config.yaml
d_mlp: 1024
norm_place: "pre"
parallel_block: false
lr_head: 0.00618
decay_shape: "linear"
steps: 4377
Each number is 500 + 25 x the weight over its row's rms, rounded and kept within 0 to 999. Layers, rows and columns count from 0. Numbers have three digits each. The size before them is the row's rms in percent of the matrix's.

# layer 4 attention key, 384x384, rms 0.268, rows 360-383, columns 0-127
111:453521513494522503463469459499511528491457490488495488495500487484520537579473540481495538496517518576487497488485503501512530485502525529480484483523500535503463464489474504525515527514552493509495505521531504484534490504495476467500526489504434447488527513474501504496501485480449521477494525497505538487486492516477516531521522483482514443528481452491533547512497536438508486470509
101:487532443505475502524488466468487489517516494503491512491477540533512473530481529497482519504503505513482493506471496490499474543525501503473539516484504534491499524509490479507487483502483507482471553505510473486509479438512534506524479472438512517516463525502501489546488476488514516510500469468497476488462544528498528482550516516515546496461477468502519476493488512477530473496499
087:488487475511514516489482512465506570497512480523528456516469454503498479497538550540509494526524506486481500544489489464486478550500493519507560502537495512477506460463531488582493562513478505482484533523558457508475478510493489536470498503517517508496526460487485535500484470515493507484519482493481452521470496475478513484459501515551492511508478524492486523490484494466490479532506
096:486421463484533467523481522499477549549521462467501482534501557489502472519473530496496470527492480527456508517492480511534509532510523523514486517484526461531509495491461453467493502539492507467492532532502530475471460469518532491502513492477509534500529476481511483503488544461495517498510508490504512533481525532507548484468489487503493458513431500534503493503500451503492491516527
097:551517513513523492511521462495461460507525517485503491479517517504491460469506465464513462525470524431524497494509489482508529504482546507530471474465495519478486492536507532468514458469474490487523516462451519580505511524490509509519461539533472540481511503484506469492526532492561514485513508506473529479516498508480467522531485459553513478519538518498531490496482533502546492489469
107:514432549509494500487501472523518481507487493491433536463494537529466509566503509515518471511515480481547539491521458544466473493517506525507508497508474467506548494513467503524547507496502506565473497499502524522529498537443494494489490461492515498526508541506528495523489485494464460512467521490486485546517502498508494520463482464513463493488511509508485525517464508515487538495472
078:513480448464512526509480508506530517503516474486512499514483486496483462499516554529501475524516533543469518509499476508491442518443519508513541517539518462492527494496515506477525525498549489514494487535533508465512452465527490574532498471485535503519539506470485498485518525499507476517501529464492433551435510537516515468459497556479535502494497472529446506470472440498509505525504
112:457501512515529448483508504530484495533506512552474512484512489518482492499518510473506499506478476486452520492546516494463507499559488495518433470507467499491487467533509506500477537485487515504472488487461462514499495484488517542500501507511515479506482498526478480493446514500498529532530495465526520569497500560557496479463492506499472544532484519516488497486492510508480461499535
090:492533514502505501500490512527498511495448469514463517496498444500512542518494540516524524495507467514492521499472532516533471539495538473503461501537529497504493492495531488496463528485522515492511469529483504469450533461516458476507474436494524462502515514470456500496532517502492457556494509483511486524456501514478500463521507541497500501455514501469500491474539484424516498491503
125:536516482497495483484522467529517486487484531455521451483506493502487480471481515472518530452490512558470475516529577495528489464527493475503490496505503493476510486531541467483516511518446504508514459466506486497475520486502479512489530504544531500515495484487432471525501484462534488454497518500488517504501499506445483504488450545482513500545501515509505499500508477505509537510521
098:469519494534543489530536511501491539466485485499488478492573515522522488475491513507541532511504511514483485505475492469484482546502501495505509501503454511467457536519477511497528531483457495483518489457514505537542451488501446530513493504542499489506493504469532495508453532493511501541504502489470510503486493495479483505491517480563477498496475534496509507512495492508486497467455
107:479476483514471499500522485480541519494485504550529527527511493472556481528507553478520506527517520519462462480466561477547498553482482507518502486506467519497462504497526506528495508513481478525498476465502478437511487523515482527514498508484488459515482525507511485537523506476505484511493538514484516512501521557463455483553494501509508506515455526465536519458497475468512494483505
123:532513465500524517459514519525472465507519508514504524546484495524483508510521520529505567549537472491522516464483513500479473510502528536531501521537524485516509485505497515518541482544489493523494475513472544474528537505494467512501498486458500494494527496517492552504484524518478516501505521513527442483500537475455480484493457476543538473479496537516523511515538476456518518485485
104:510432514469479489463474496457532496510509492491511507495515492487467484508500527488539488522515502500473541509488486497482506491486515510527530434526484455498549490494496541495490532505519452469499499525484503506469489543497489494480461481451501542489461544521522521482526458473471497490431508505499500515476496497505490469488557463507501518469516482537500461470459494495501505507550
121:486480530550526561503517488470527500474489485515489523483481471475522528510514523526494452487497480527497489479508505494549531495450506513536481467489532496506526441514462540551493519485486562500531485496517505531523477482463538536512524477479477498477513502501492495491573525478488481517476500524536474515477489468489512485478500543482494521550522512483503540460527473478464479494549
113:522498509552465512542476517484496468460456509538550477467499497510442461498529515522477497516489511499491516487515493514450510494532520496508453520503488474507490521509503498500519521527464524504510488488467516500456501500502492522477480516546520531521568500496506489531530475540574517477521520435534498508516491553510482469512463504521511519495484516521507511518460487519498461482505
102:509520489474499501504512505536428531490488517477541506521492503474479505483513467469525454481496491530477545492475513498528529487522460493456466510486501489507548467509545478520503496488530530498475517466489492504458540486480539507508483529514488485520467457465540534497515497511539507461535500480491539535553517525511516520522502438529472476512485514488518538507493554507501510461500
111:464478499551484499507487511485457477526465519520523520512474508493452496481483473471505469507482490515465489498479518518490499470482507449509497515530514484560493482483463458477503482502509510514504439483466506500472489496504495546508490542501517578449494505525487445486545501458552486510494517494522501547516494530528489454504467487525480497501488507518514484537478505440507484481473
107:521466500523513488496515507465491451521443518464482528530527474521479497457497526529495506505493510464483493504490479501466456507480521491513521483474477524528492473500500492487480501478531451484497494526469473496490511510500508543523496562527534527468461513473478473500514466548516491481504509450462515497514526528509533513471513519515494517463489504479532500476479541521469455498457
112:488493476528484504469487497510429465466478499509520486476513479474465507497539496505499472551493484526481524453521515510481550507513511531512468537535469512540516499540508477451507506519499495530516480474507540527503499497496531459523461509504496514506505524478515522553530524544506530495497529473518480553523490570479501496493505510510482483473528515524542485539487514485523489505461
105:475526498526497561499486512502503516539477549506500492496434466481496502466494536486482503531504496500500507471483512490509504547484475453513532526505539489539468507492495520537486480526504491548498492500472529518518475483456482496548521486472475527514509470532520490506548505468512524504510485507499470503479487479482477418495470506477520534509517492480533522499478463516507502470481
107:438456488493498518457505510463530470490489520541519518479507505483491522526518463484497521508455469451490498508479542490469539485501553446489546508516468505493547494510468524493521527547524507488510463525540476491474494526525523538497500513514475522464508543506498516546501503504526475531501527479507467526493483476488477484528481543531480449450521493525504520502502485498508497493495
107:519483460505484520504500497503485507523478517489504465513467501526490499496479455518565530544510504508494500519478475523489486536472489493515506485488491511518475487544535479486497478517519508529442506491486485516516526505483505492478522519496532482515525420517536473453529497559503497515471517512462469481526433522523503496484526549483506494493446545464510506508568499518524544510505
113:492474530535509492491509544423511494549511524564504492496525500520502476469496519486479460502468491487507483518504531503478523518513517477551519498516491504508490508514456501471498478496492491531496498521537490548543525520474506513544511503501488527472459513511483473518510511513487556493484514522486507518488527524494496474461449496483470559471494487508451501490475469471498470489467
# layer 4 attention query, 384x384, rms 0.268, rows 361-383, columns 0-127
099:453488524483499513539513511479472513454452457511488513508522459495505528474525481515504498525525494509503525497501465533489480550504485526551501508535486461534534508464507471564583525493485479494515509488487509492474510519466485508504526499484547490510490511479531501529517492489462457460501471506496472501511493445531479497507495492460475488492467497491520519488480523513510462491498
092:477510521511523477503460508474495505494457533472533521518490536510455504469465551487454474510516473515526482512532490502519501483496505506473516484469499517498496475496490541523523523505521477479538481455524571477527508484483449527518473517495516472496503516490479524535506529535534496499510462524491481499480486479486525493490458473483511506492531500521526427501493557509513507505478
094:490508479522491541510516507496515500480499554524521488510516507512471485480508499485518477493533506471445511522540532520484533517503485505503490490488521508486451441500488496522509542469508497493551453503479493460473535529514506508493460491533501505515484550518484548492487496475525512482483487516524510511495487523494546500514530507529446537496500488462494462474486502526498501477502
102:461480485499493510482527474495511481482520513512495501510483469501523489485505506503515549545477523491490519473529502481514448516494478518476517516498514510506486519509530495505518514508500519540504475492482451454484512483479492477481536545494523468459488476502523507489472462475488501473548500497511516519551468493477468479496489536503488489459432516570447525530496506482560487518470
117:509528422514486480494511507507544460474499546579525513492491512476540483498502460510510496502477508537445486486519478535496506514520480428487510501522512542491481505527491485451497424488540489481536530484510459513456489519509478472494479473493456542485502504507496451455474508495482508501474546486528491461498531502479502510468497536494518508500546504476491495491524479454532489482533
095:496470529491524475473501473467490487505502441465506475498513515493491472475494501524545469470536487475477504495532485499517494539501479483487501495529489517489509521516494501520503518512485510484503498509511508491507524498519519484520540493487531468484460457548555467531496497552491514508524476557468476468485497517474516567524527493492487496495510553505542503502519479544472501509522
106:500523503469498506481499528532521504565489491464509479506470519496447495530463476447527522504467456547522475496527548489505518467459450512480507489453511496519512501498475487488494521508542474469515550512524531549513514505521447514487492471503494521516515489511474520520513569483505469476480545513543468509476483497493520499504480484485530504526495493476502496498525461460516539477522
118:514489510466518506471456511526478517505544457494528496531490490493525477477491485507523510504518496515506525476465544465482489523483505498482535478465459519543488444533486440504455539562477499465491537528512489505510471497551516505468518517492510489520493467530520526441505504488503550502483539494510475501489475505441504458519492488446486501491504490486535469497511497498491531477477
106:480525450495487463524519559479454491529500531485501489494508497504478477526487527516495490472521498516471496475521490512491535528498460489485461501518507520529542518511468501551511488530503537508492528498527519493468518512529483462476507476505553511469546489480453500427458496552492522496504501501527451492476459547544507496504484483521511457500488533485464534469505478475512537506511
107:515456556510546478503553483459493464495465518485515498489467509473471508507495509519472487525478536468516496459532493510514500450519417523498510542520515498491537442554519492496475495486454503512503521470503500506519515499489468509500501537510532501469514501482471510527474453510513496552525480507520496485526498540552512509539468523454522481522454511498491508528501504499499508484528
111:516511460511522519507493536497499475503452470456517529505540455448410489549516502535471508528460530548498500484518543522524551493492496487524502475485501514482572496449468505525497512529532533499520489493491542518539505539504492518518477507546559512514493504508489521494511486488533543514459483522510499487464436463518497505523455469468482502541526510489497528509490542474495510523498
115:507471484459488521500475467494523506481489463451583507493488492464531472538490530490507451547462494501524497500461508498527484479460461463529493514518489507497549509467508522496513503512511538531534512483502520507467517494470504509505485500497495491517490508478491521469491498561489513462509485512517492537487461459482491513502471475470528478536514519522444503510558498483482471507475
109:536544442495456474522482475539526525488477474476498523502532511481529438466527516461535491501501453484462513521489526452496517514504501450502526479450480534519470510468474480506518485487561489466543505528521503448533504446452488499510505522475442511478486515501516485483527535537499471533513494512515500505482487438436522479515522481515449525480547495493492513497551519484495535491472
114:564526491491548480499494526448494489520518521519515519513470520518528504580493470477511505483503507481488456535504508462526520484423483437481514506501527489497486485493454506471473503513534463437501543491526520492531448453519463489521500470485514526543513475515438511530510501488523494518491512515474489493427522548456510512458526547514492492492536508514513485504490503536486477455508
106:504466483458483483478552505522515489503506537525463502499497512474470535505489479474460507490499516518512489528541492480520457497446489500492505487549484520479513521507532492514511505519494502514538479480520474544561515498452492460482514514501506513536498476489504527495477528506482512489498529521458534475494521536543510507529509509486505493480516523490486483486519480490574526506530
114:477516451515492495515512527540526537529485475515500493555517469510449473505469503498498487509541483488527505506498500507492502502488531492532497494477504502541456446469483520497466522522524498486484483533524514453491478493481501518527495523509528470452548525551510559485480443471468463499472483457436494513490472500493500469487474541504494505497521454481489498482487519513512473502507
104:451488550490465470534514530510480493510521529506496492508481501482479501473506488500496500517512499503493527528511493527480483502506542542506522534511525483516477468504519509503506523504501484553520469474504470498486498456494499469541503464508481515495519505479486541487508515518535502478492523438531521552541509466503517463495504472511541485502505499488487474496474472492557519511489
120:470468527534493481486548513466500499490480512485483528498564506500531517506484551476489468501484517552504500517474499532533495490475523520507501486479501513497486520529474530494485537478517513543507505502488519491498523531470472524490536512509474476490473482479531495566566470499435506527497518482523536541527537485502556520504515505502475510507499494511479500471485454447539536482513
109:452527442501485511509514498524481539504509521534500482455453495473451524522482499520455517494476512490523514533498490481482451482507521496499535535522544488517502479500525478527472512531527502554534459564524448504538519463495480503526482509493482491483524451507528572493507489483516493488506517476477517522541510508500524435522524489484498516470485482519501497520451546516530510536547
135:501489523503502502514489517513476494528514507474510498489467503511522449503521517509524531528533467517497529518492512512500497468520472454520523492463501505479563456445519480444468488494500499540529482508519499520468441458505487514516538477461474506435492527480516494470517533477503495512484506542510501518494465495473429480539526462504509438473517503525462482497527485484531497495479
117:520534502507484482507478524467491551507475532463522497505504519538482547517473531535488460515477524486460470503518524459528500498540515482500492517522503516505530505528505520533520460478492519528515463476518521523530524485518497487510504480514493479522530479512500509487502484583505534490463518483513520507496518491518515455503489521539489483510540480552534496480470482490518499555506
112:495484508471504507507503526502554469490454465527516535515495461445534453492473522469486476513530496515502529500457526499494462494489485485502465524458498514488517509484526571501430526493458479501532478490489502532494494533496474461441515499518519497479463489511502525519485534509407499533490525515472553503514466539501481517498528465474492480516522500482483502475521495520489505478479
110:471487550493500478531528526483503483538496485481497500506486498500511549496499500472498488515493531492503488521510499522504478482505515510498516527544495519477500495527503554517503465518501466569536500464501509521520494494468456514453517492505445537502498503488535480509521562480529512466536523524543540494566496446497517490468498493549524508466495487520498482495495514481519496509501
# layer 4 attention value, 384x384, rms 0.236, rows 320-350, columns 0-127
103:506508466511473506492506447463474529558489484473512507482520562494488474514495485484535467546447536527499519503494510500468508518476503475491479514503440517533486518528503486549526520502503521496519490511522463465496522519543460504503502495508515479495482490530491521494511556504486465510485519469438537500505489518480483465466488521519454456500510530501512467501502511462482488482514
107:496515545466473475559497476493534476518468541454484477517511496522465482533464504496450548509506490433477474516492507548506512501512515481486515521480542540470495462520468508515486488514475475510515495515535489538513479506500506449476528462515446550537515488475474511508523489526482515462492468454503494501491511540447509520499476489496458495454521497495478443530486515522485553507519
106:496472503499480580477506523510502516498524520524478465502520534458490456542503559482516486480498493545477542515508469478473462469511505504512486491524511498485468540493531463480514489523445504483524494494516489479529498474496478536461503490505505522473455491487505517508479513489528482502561511491551514529487536517468513501484504493493493485554501507506537517527451524517511524477489
107:509503556507469470546514491538507491515494478506510494545515436500506516516508535475489471510464534490516467495478513492473530528502482493451472490483511568541491497533473456540493473494530480571438511493521482496500486534537459483519499508482472505507556532510520492467463484545488500517474462525542519452522508519542508531506502523464529499493497500523442503505484488500490526480496
102:487551507502488518479507553492517527473496477495521480548520513467464487546501535507464513524536468487465458510519513528508470487504475522525520556493501483506492504462539557482484520502493520442523490516542535549522519482520513526514509527493504519494463470504509521491514485478524495521502518444492472511523503528473516517525480490503500498472477466492521512492529522528514543470458
101:454514499493478508511515512482523454500518477465500524482492494484483525473502517508537486494479502504537485482519482503450484499539500469519492483473469500496528508495487514527538533522501547480529520483507489472485478556491512501509511512496513481502464542448518515515474515483515532541488485483518509483465507506503473497475467527536465489519494509487466525515512453474536491539470
103:496526515491515527476457498522515481519521506494485488525508540490502516531515497474514568488507483527490501448516491446482455521500499519502482495527467477485470510449513491512485499508462511481500486516514512517532455482489480504495494479517503460505474538498501456511501479492499485526532544499480532504513511477455496523514519484495524545502464512494526531530494522508512488503460
099:508460455464488507494516489499497421506531494510503516484467506477487501491527520440516508487520463457478508481546498520495492484475505530520534464480544509414479523493481466455544491439482473475492493490497548486488486539538516479499506510505501541521530477468535497487527482466490500484511494528490450500532521509486490484506500500520552488517481493508490504493530540472486509501526
106:511497494512521471526512459535490512532518427465516465501512481505506473498451519475480456482535494524492467487508505503473511479466489483544509505462532555531481504499483485507467514509517487547471543500527522531494506504450536495496524481484476495516530487496470469529516502521525477488504530492467483484498508461506537482479497491479505478515477463532500484504537515519510519507507
103:457519489480472509517511509513510530501513501500552519501512488503508481529491500508483515496472494457528521515493506513507518449478506495548493495499520473493538548469537473488478489478486476473540490481513516505493502523494485500524506491497454472513492517496477511519554501496500510488489482479501540511493463476530492435508512493530487485516479472465506568505512465514444529490508
102:477506528496517490510482517490476521498484471493542508472506499564501467510510518490494508503510480527468496478530514503509478487537502528507475563480439484485483506495522534492529513477467502464475493552553466492443523498499468474497490487504490503460466493513501502514512511496497487526484497488500514551490498473456474475503505528476487472459479473496491447487528446494446545507485
101:561509536503534487459482536508487508474514485518522498475507504491537472516534533485477498483524498470515503506494471484518544486514485534473502521536476515511539499490493439426545497537503471529539506483474528442478525493549478506527475564494507530479497464503516490478459551486478546556493493510491502527501517468517555486483464455502561515513488491505497484509483494484561507510514
099:447439501506544480473511523471465463529489525484474496485485482503502530485555496490483495506508474469512534473521486492480535474475509496519494487494481480546530515469481507520494505487510501517481467466471476521463504487496523526496513513499590534518493504502534521498501504500455488501479461526484469486518514495514494515492513498483501512539531506475512518504485503488462540529481
107:508489523505508498500517533539508509507489541542475527447538457496548500451508470494514477487499524509502506500490526525494540498475501534490489502503542456478496479493480519545469484494467492502539494509475541516492517495519483507511474516502494516502522493485505449489522520500517504490544546515479517507569516517477487524504486508492502562464493495472520477501498522505552509513515
100:519546508511477448511522504495480550514511461507507500480548537491503521486490512519469468515543517488469483520503524530517508506494554497483484530500436517488520481494457506530492543546483511467479509493452533480495476543472501500482485508500534486512515536493493502505532523508506505488493507504478478531459519467518481484466507522538492471468542521478487488491529468487506507519497
104:483516518511504498515496514497508501486507516527514466518503490461522477523511499467498540512517472465494523512519464516518490477519475512517538507513493505496496509478506456476534520497497538485512451493511527509497508476532522480530500489501507510501500458490496468482495523512499436484469485496500555512479468488463508480488471473482498467492471473515486488493472537497484523513441
111:494499484467524472477501461450518514488491545494537503476494503521521451533505526514516494518505533462450512530512495463483512492476531492544518525546479475487495466472489512463495539503487489496485472532487533500506555487459482484529486518512514522489487533499438518480532514490490480499457488485483544497530501483468505480498465480530505502468429503511485593483476488510442514538477
100:504537508462489509512527531538481478499494544501480541500519488472454499487529480486521553468482488482515497461482515517520462481479496501536523500476495485501505527534462481534530451493505503520498472490483488556488499473484488476544477545483501505512492528465497493481497508460457511484533472485477458473494482521537522527497517489511502497500493489504515484515484500505506500510512
107:534447495486545457504502469497503479467522549510520527502507511507485521496496521467478459473526519494518520532470491465523536489456487528494525485525542468505472504505489486477537487494476420499536521486465536521490545510485500502521445561497490455501508494473525480470551539496496520495526514505513517538489504506497497520471461483519515461495494535434481493463498494489516463533482
102:434490481461506472491543527476511505506518506462516475484500516520506484496503512512504479536541475490447463488496483462519445500527470495461481490476497522494494478533507491483502496500489493505529450555494492433510474495542443490498498511483521497510447524471496505514502492528477507507463471543497497465510478479512499496517466503504498456498494479527512489494490453529507509498479
100:494494473471518500451516519480519549525494544463477515539555461468493491494479531496492485542494502474507505528496497524503492489468493514509509566521452474511520499491509537468481500502483508481524559479496483463499521518548435511444474493509512459524553483521451540465497507487485508486488486495497506515477456464496504494505494519543516494470489490527454466523484524498463513510454
100:501504546482458504542552487522536506490506519536507501464481467491533543490523480551505488512526515497552497462507524480506499565521480506512508491529503463467442521534524456464488541514509490512531516513496542496463504492532508510513508501515491490487490499486463475424477480475541530463496493501518495499526508509497518522486484487480472503485510498502534523514488532509471528498508
108:471470473480509505491504470497544510463501478521497510508544505501501460522458466505510525477494471475428487520463483473485485520524493451501525511459482508493509455516530500490486488503459531494497461515477550507531487464484490526525520483499462495490488447507464471496505534505532479534508536505403526490523522476496480482504480487497520474499474488513495517460517527491492501485505
106:501498509524515479523501463519470537535518483445490506463478525498488515460518508538517468512496529503472530509511515498532508505507472462455543475459477535512516498513435488540499508508497504578469524457512467481468495512476552442441486525504469514508490479529456515519490468500484539484499488515513495508501488486478497526475504528447480513465538474518525466498487486473511498500528
098:527500524539500533501484476532506500487526488487545529539498468460485498497511481497544508478507472453454492495500512516506489503496487476479475512541520503511489514487485505503483484489542508519570511502483511522469524505506488507523488495502513506516508504511511535487465564561471500475514517479500520498511498500503515519480536516487490483521464505481517498504496535500525510485504
104:512513550531538469500502518534473464472492508496471499505513502480526545475492516534471449520520531499504490557519439474554504493454484517488497537488485459552547497473498531478491477494525520437517521473502528525494493537507494502526497538478589491497495464487475462499481525528511482476443494492492457482437511497485517519493498468511525507490518528472502503526489433482515478482469
098:537471532464508504481485534504502467455489485496530471510500476502479468540506508475524479488534489473464534532455536488540509476497531547466531426497505463482469529481470495481523477544496480492503496493458505474496513516490567463535479503496481483486541482518504535446485525555510502496493515527502513490518488474485518536494477535510559492492518499493487465484461507502494493490511
107:483471510498496487502536499514485486486485507527494509513468522552509510463499479538485503518525508471472505518473497455521549482458491495522465531436490526504518460487485487549490517484485519490497518514523460494499533513457497495503486469493506512505516514483527500500521516492529539509534505536490454511487491524480514521488488493507496535519548479449481523520524511491498474523513
101:461545526486479506547482471489528484498527547522493474497513478458504485488524468485485524458516508507538513461486559564476518541511459517467494512547523528481449542526494500473501493545514490487507490506527510513501506478466504496507527494502476521518465521498493549517499499506436495544525473472508526525530439509500531488483477483484486507502472501516484472503452486514523546512488
102:474467457514494510476501503469477522503515488532492495550454502483476479517504516498539474494469493534499470516483509501483521522507519538493471497531471497502522449515552508458501499494476519459461491517459505465515475543490533527519507486513522411492485449508526483475512473522468465458475511499464524440547523469485500503548500507499473532479507514493500502480552517514506455507500
111:540470493485464482494497504494513497481505443484464501479464493493482528537519484485553496523499539510538473480468507497472504504513484487505503504462512485518541515473498497496488505512483557507522549501477464512497516519473511496498513492507511508507504547507499511443470501480552489476516503520500512494534504511522508482503520494544469451464461504496486526516503525460487484509493
# layer 4 attention output (transposed), 384x384, rms 0.21, rows 320-350, columns 0-127
101:523500500450485490545513521461520481501504480492447460519487491505459515492495458464506516480529469465468492512517489480482448530528460510501514482522503479536510551487516498497476520460572479488500498483486502499483522527507551441508497518551500542476453497491487509516542478486517486520499462501508480484480499481511468467499536534489481520553489493472497511489489522528512483532482
100:490479499488486515527470485533483567543536519479487479471521511502507443487488521471514506464512482565482487474523508490501520527494461537511446531481416516520508506491518454524508539494484510538515504497470526498470493523513494516495495485560590503521519478486496481464474483499502508532502521490516508536498529449523486517489501477494527488521464512494464559526482510465483534493477
106:483500517528538498510471528472550496511515467493564524524450499513508524469525493483464494503517492513484459529534504502504526510486527503480492513502530493526487538502469526508490515498553487471506469524499529522494491499498473473547520560460522537497503536547466509436489460463491512477492496508539527465509445485521490531530506493514540510478497494478453465507479539514499507494518
100:501491474454546477478495480494488500510485502519514500521493523514516465501489514472535509505498468469468489490490500502458494496477513520533492475459448506504519484522420496521516481518514494500554471472519511502513490516502582533495473454494492543541477486487482487508488531526532479478500509505521495506491491481504508491510508501498538472465472543533518517535477487533481544515457
098:497491535500514494478506484523539504517479522482509477478506484504506529468524461470521501497474523474560502494487469525500488498519513487504488518482479541498508526539539445518490484471448527504464502526490468492491451524486509497486484492483495490495466503511476479481466501497507507511467486502529502508518458480494499496511530514454506462548494508501500532512499496519526503515523
100:462503493489475513528544492483447514521486511500485433498512522499501535549495477498541532505473513436495524514489485457518491508467485480510517511511522495472471510503497510526483492487466502495511519493450491500507526496509515551541474523518505496475516457503509475502528458491528503513508510555473466481496473494512521500480537473495512537510489512512513477521493527504479500503489
101:481474498581486495514507550498509484495512479520510512471491471485480499490513555522478486523484532525508531462520466493496539491507488503471498507466517474480456497522487498503518523520534498513505528489505476538490489464491456477533518496478508515506490481530538528477589457486445507517511494520525454489445482500507495483553491534505491463470467469536471495500505477494498500509523
098:473539539538523487493500459494486520532471479494494495492550504527508500498522503526523499481521520531498512488513564538494509512491536484511480459491521520512458528506529506520492504516485496491518499484507479483526502513521465494498471491509474428506470501489508538515500493482504518554497535490492510501520493506501478486489512494515509516507504502492509538450465501522499511495481
105:490521522535495503481529519534527493491503532510517505499501502462549494478490515520509510488441498513500512542450509502506482481512521522503478466517491498501471509565484510490520502467498503466573507507516464453528465514531478496483500517544505513509471514503487516514478497476492547470487489475520475520500500520463540505538502491512475470468524487468489512517504493463475493532531
105:458506501481541476465503536458543514497519484486515496499497484503508516543558543509503490497476499527496468500485499464510538504516489497470478469484534459464504464531532499498499488455496541554487537548500461478494504476465505499459541486512498504517535471515476499484498490497487502497492520516465462494546503539517570542486553514496525505530481453528508516504493519507488513522499
100:512515501514487495502502506538543476510516525469479478521503482491508467487489491512494509529460505494477529497555513462496454491463502508495565472471545471466528537472515484480452548511506496493474498478480501499549497507493505483488529510514491537479498492524473531508482504545495498526478465502543478463502494504529537526527504469480500513470512466543466568498483477487521508514500
104:494524479486506487532537585492514527492498523502497464483499540549511532513487438528504496492511511513562500470519495497500469476539502479515498502504472469529525446537498520503483513460497535489529510506510459530522478496493496515510514500518459517506473476502549503487499481455516491469490531519523530493515442515485475513479541489494449487500528514508534507516471498505475511519467
094:525554489493477467471526464511453502490501505549503506522511546477476514520491511554492515534527477491531451528520530485515527482464486516505470528476509517511470462547498485419448459505507457490517490490482511472505489516499515513533501472489456499499493534523537513531517477501530516505482502544488518517493494509529517505484487495507467475486478519493473477485517484493462428499494
106:496522443488487512498482508443483477477502497539505501506504529504494477492497537499451497493501525519531491506474456501565477533536523488551511504575495509552495418507533498512527493562501499519497521506498455502495450523455482504498515479484474509450519544484525569481482465498402505506513486512512472475495526524488532492472534518507536465512530492506504523526470482501511487527461
100:440478541535479474517522436521501526506485524477485476535498532521510516492496464464551505483462506523504527504537455520464478534480437527492515494544524502512472511475516539526486504500514486506483468481516531494498559509532509500460529522593488456463540469539518496506504497474463481482503483504460512500452515479463530505489493476474502490492487522496513475481520514517482538520472
103:491498515490534491512471483522508499527454536472473511494515526518470513478571538505466482501481534521499484494498521534489524415537528523474491500479518512517509521525501496503499510442487530496492508477520528504514528528488449522475494496522483503496499472514518512491512532524506520453485534485612486514530490514498502485519493525459480490514505473459527485514494527479514482494520
111:566523475504459478478497470516453496508478530536482463481472489490485492477483504480513498473520488477512533452509467552533457499544516510524526538500535515486499501534524514471543492482500527498506485502472519516450484488490469539507500510561528552475496445548494530507488488482493524505488506525534463473541501462495535514478518480459499501448510505517533449473454544509493517497514
096:470454503498485488516460470478487567493486483566498512437490497511489519497525536504489499499470512490491535523470511502528512472511498479486504507545511530502510441479482530516448537545500486564559497484506494474452528491494477504472475487449520506522504508501496466524512462498517439499506539480515479504510518500512475495513488459466521478564523520512477497479529524492501490477490
107:547491462500492505468494483509469517506522501530470479484462509494536508499571529524504468532517510447473474507585511490515478533521487533478519468464468507478521499498534476530458539515506536500484534482529501519496527485475496464520507472453512525504515459486503504500450480492516466522473463529452486506487538504471489514443503541501456510486501531510542500506538527534496509482480
098:464500501520467509475457505498480514522471497475519486531504509481530493493523432555544507483470559467517501490504501512476518507479487499500512509489491487473500510446494485507516462497502501535537509485471518494511462503517513507508457495539523516502546499564527480547516528464509503491500495515506509498485537459478509475468524499500468531515492491521492496491483473563508542511496
094:456528497477493492545472487516505485500493484522519499462502508498558506525502450487487465488517478494510534468489478491507517463471519469485467443504473519459500489486505484538505511515499499482477427456540482491485468530467533519499480483500500517481509507491546493514489488484521516474489511494503498481499551462501498500479513483484517535473505486506571512521503522479506519471520
100:499474485529510514482499485479468533491501523482517503502519523484527498510476537502526526537507509510473508483526499478490511471524488500517471495503494503538530521470472498490536479479521514548492469512515512484570468511499478447474502459505476511521491519468482516498552518493541468534503511540473479508472497481560493496492495562528516461546532506493534466499456472521511465490506
107:500519475525489526503489514506484505499469501524465465439494502421510517474502544495494476493457479469551506475482524504481503497495485501448507508476481451512492522493494502461494471513489535504551524540527498470476483506502471500473488479580498496497549493527500491479458438465485509515486505476544525471474486501518503452535503489482503516493502489471508468527497459518526534500516
106:484480482481459532530541535511523497502483527517502502504516493503492487539497438454477538513512470471462463534465486464449509495526512516504471479589508494530546467490564527523484469511538487488494489496478475525440473499502469510528460503543563496467519521481523482490517498540513515491493490466481492524473494519466500492506493474520469466482504507530528507502468432548496478469497
102:512496468512565491516494528472531470519507505532528483469515537500498529494570495490501508534508498529554512496517510496476491492553523534485510520496492506517518554502526490490563433505490459492494510515555512507519520482565521470483483487519494527505472486512480498518521528487542474508509486530534496529479469485460484472478549505488533503495504495481477485494491530468493520507486
102:494491509495473525480492500501446524510465528523521488438468544559535506491543523451527540506493464477499501517536467500478540470520489527467507495465484451449504465512535523487495508503457524512491518475527476499515523497467495504484527491525476489485476504468514517489463541509501533515505483523501499530495484501491480464496482512512489533526554516477526508458502580537503461539556
093:504496490485508457563525492468507486499494522453510547514481519471519528506532478494516494501533536519486511496492506467524503477492515516508535532529480501476515499540493493504534526485493518468519518507496507464457524511520506520483484510445495490500460494483476482481518496475517523521481484493479511518505485463471486485479536465466468456457528467481488548467546492485540547521478
106:496592478521517498500492522524477480505548530478513482499507496499482513523512522522526513484506494539544476511486481515546460501477457533465511524516496522515467489527470534479510526516504491555464507483522503454511512497533532487487514510509485540501506472497511485488442486466507495514509515484498516528495482530514471471496492489518526500481518507555486516546519466512515466471486
100:507469531458478503485478460474515537581477464502522555503478484489473461535484498482493492505506485451533530498498481520542511553476492467522517530513460527527539493513492518526496434445488491491508490520497490484485490510476461490486498509512498482527519456518522473523512517543551477517499490479495499464464523514504486513561498525473501496526473484525507484500508501492499508483513
100:528540467478489480515525507549520535514491466491503511529494485461469507492557461456505487493507538449468500494500526529514442515536522493493499462451442463468473523464523538504516522541532500540481485526502521521474517445496503495469500528470491527503538487542499526463506529493537487511501512508535536508495531495507536471475507495519516448518504466506491508528478537456526535502524
106:460519518477560504475495465482499525440498525533512523487497464515528493511519515532496526515490471514467500489500498511541455449528461469523501482508523497486480487524517525466527488481502482521483492512487519496484490480481516491507537477450535500512517511470472460516542500511474474531493496448534509528522511527506494505521509531504507530540522474496491556473492507466522503478548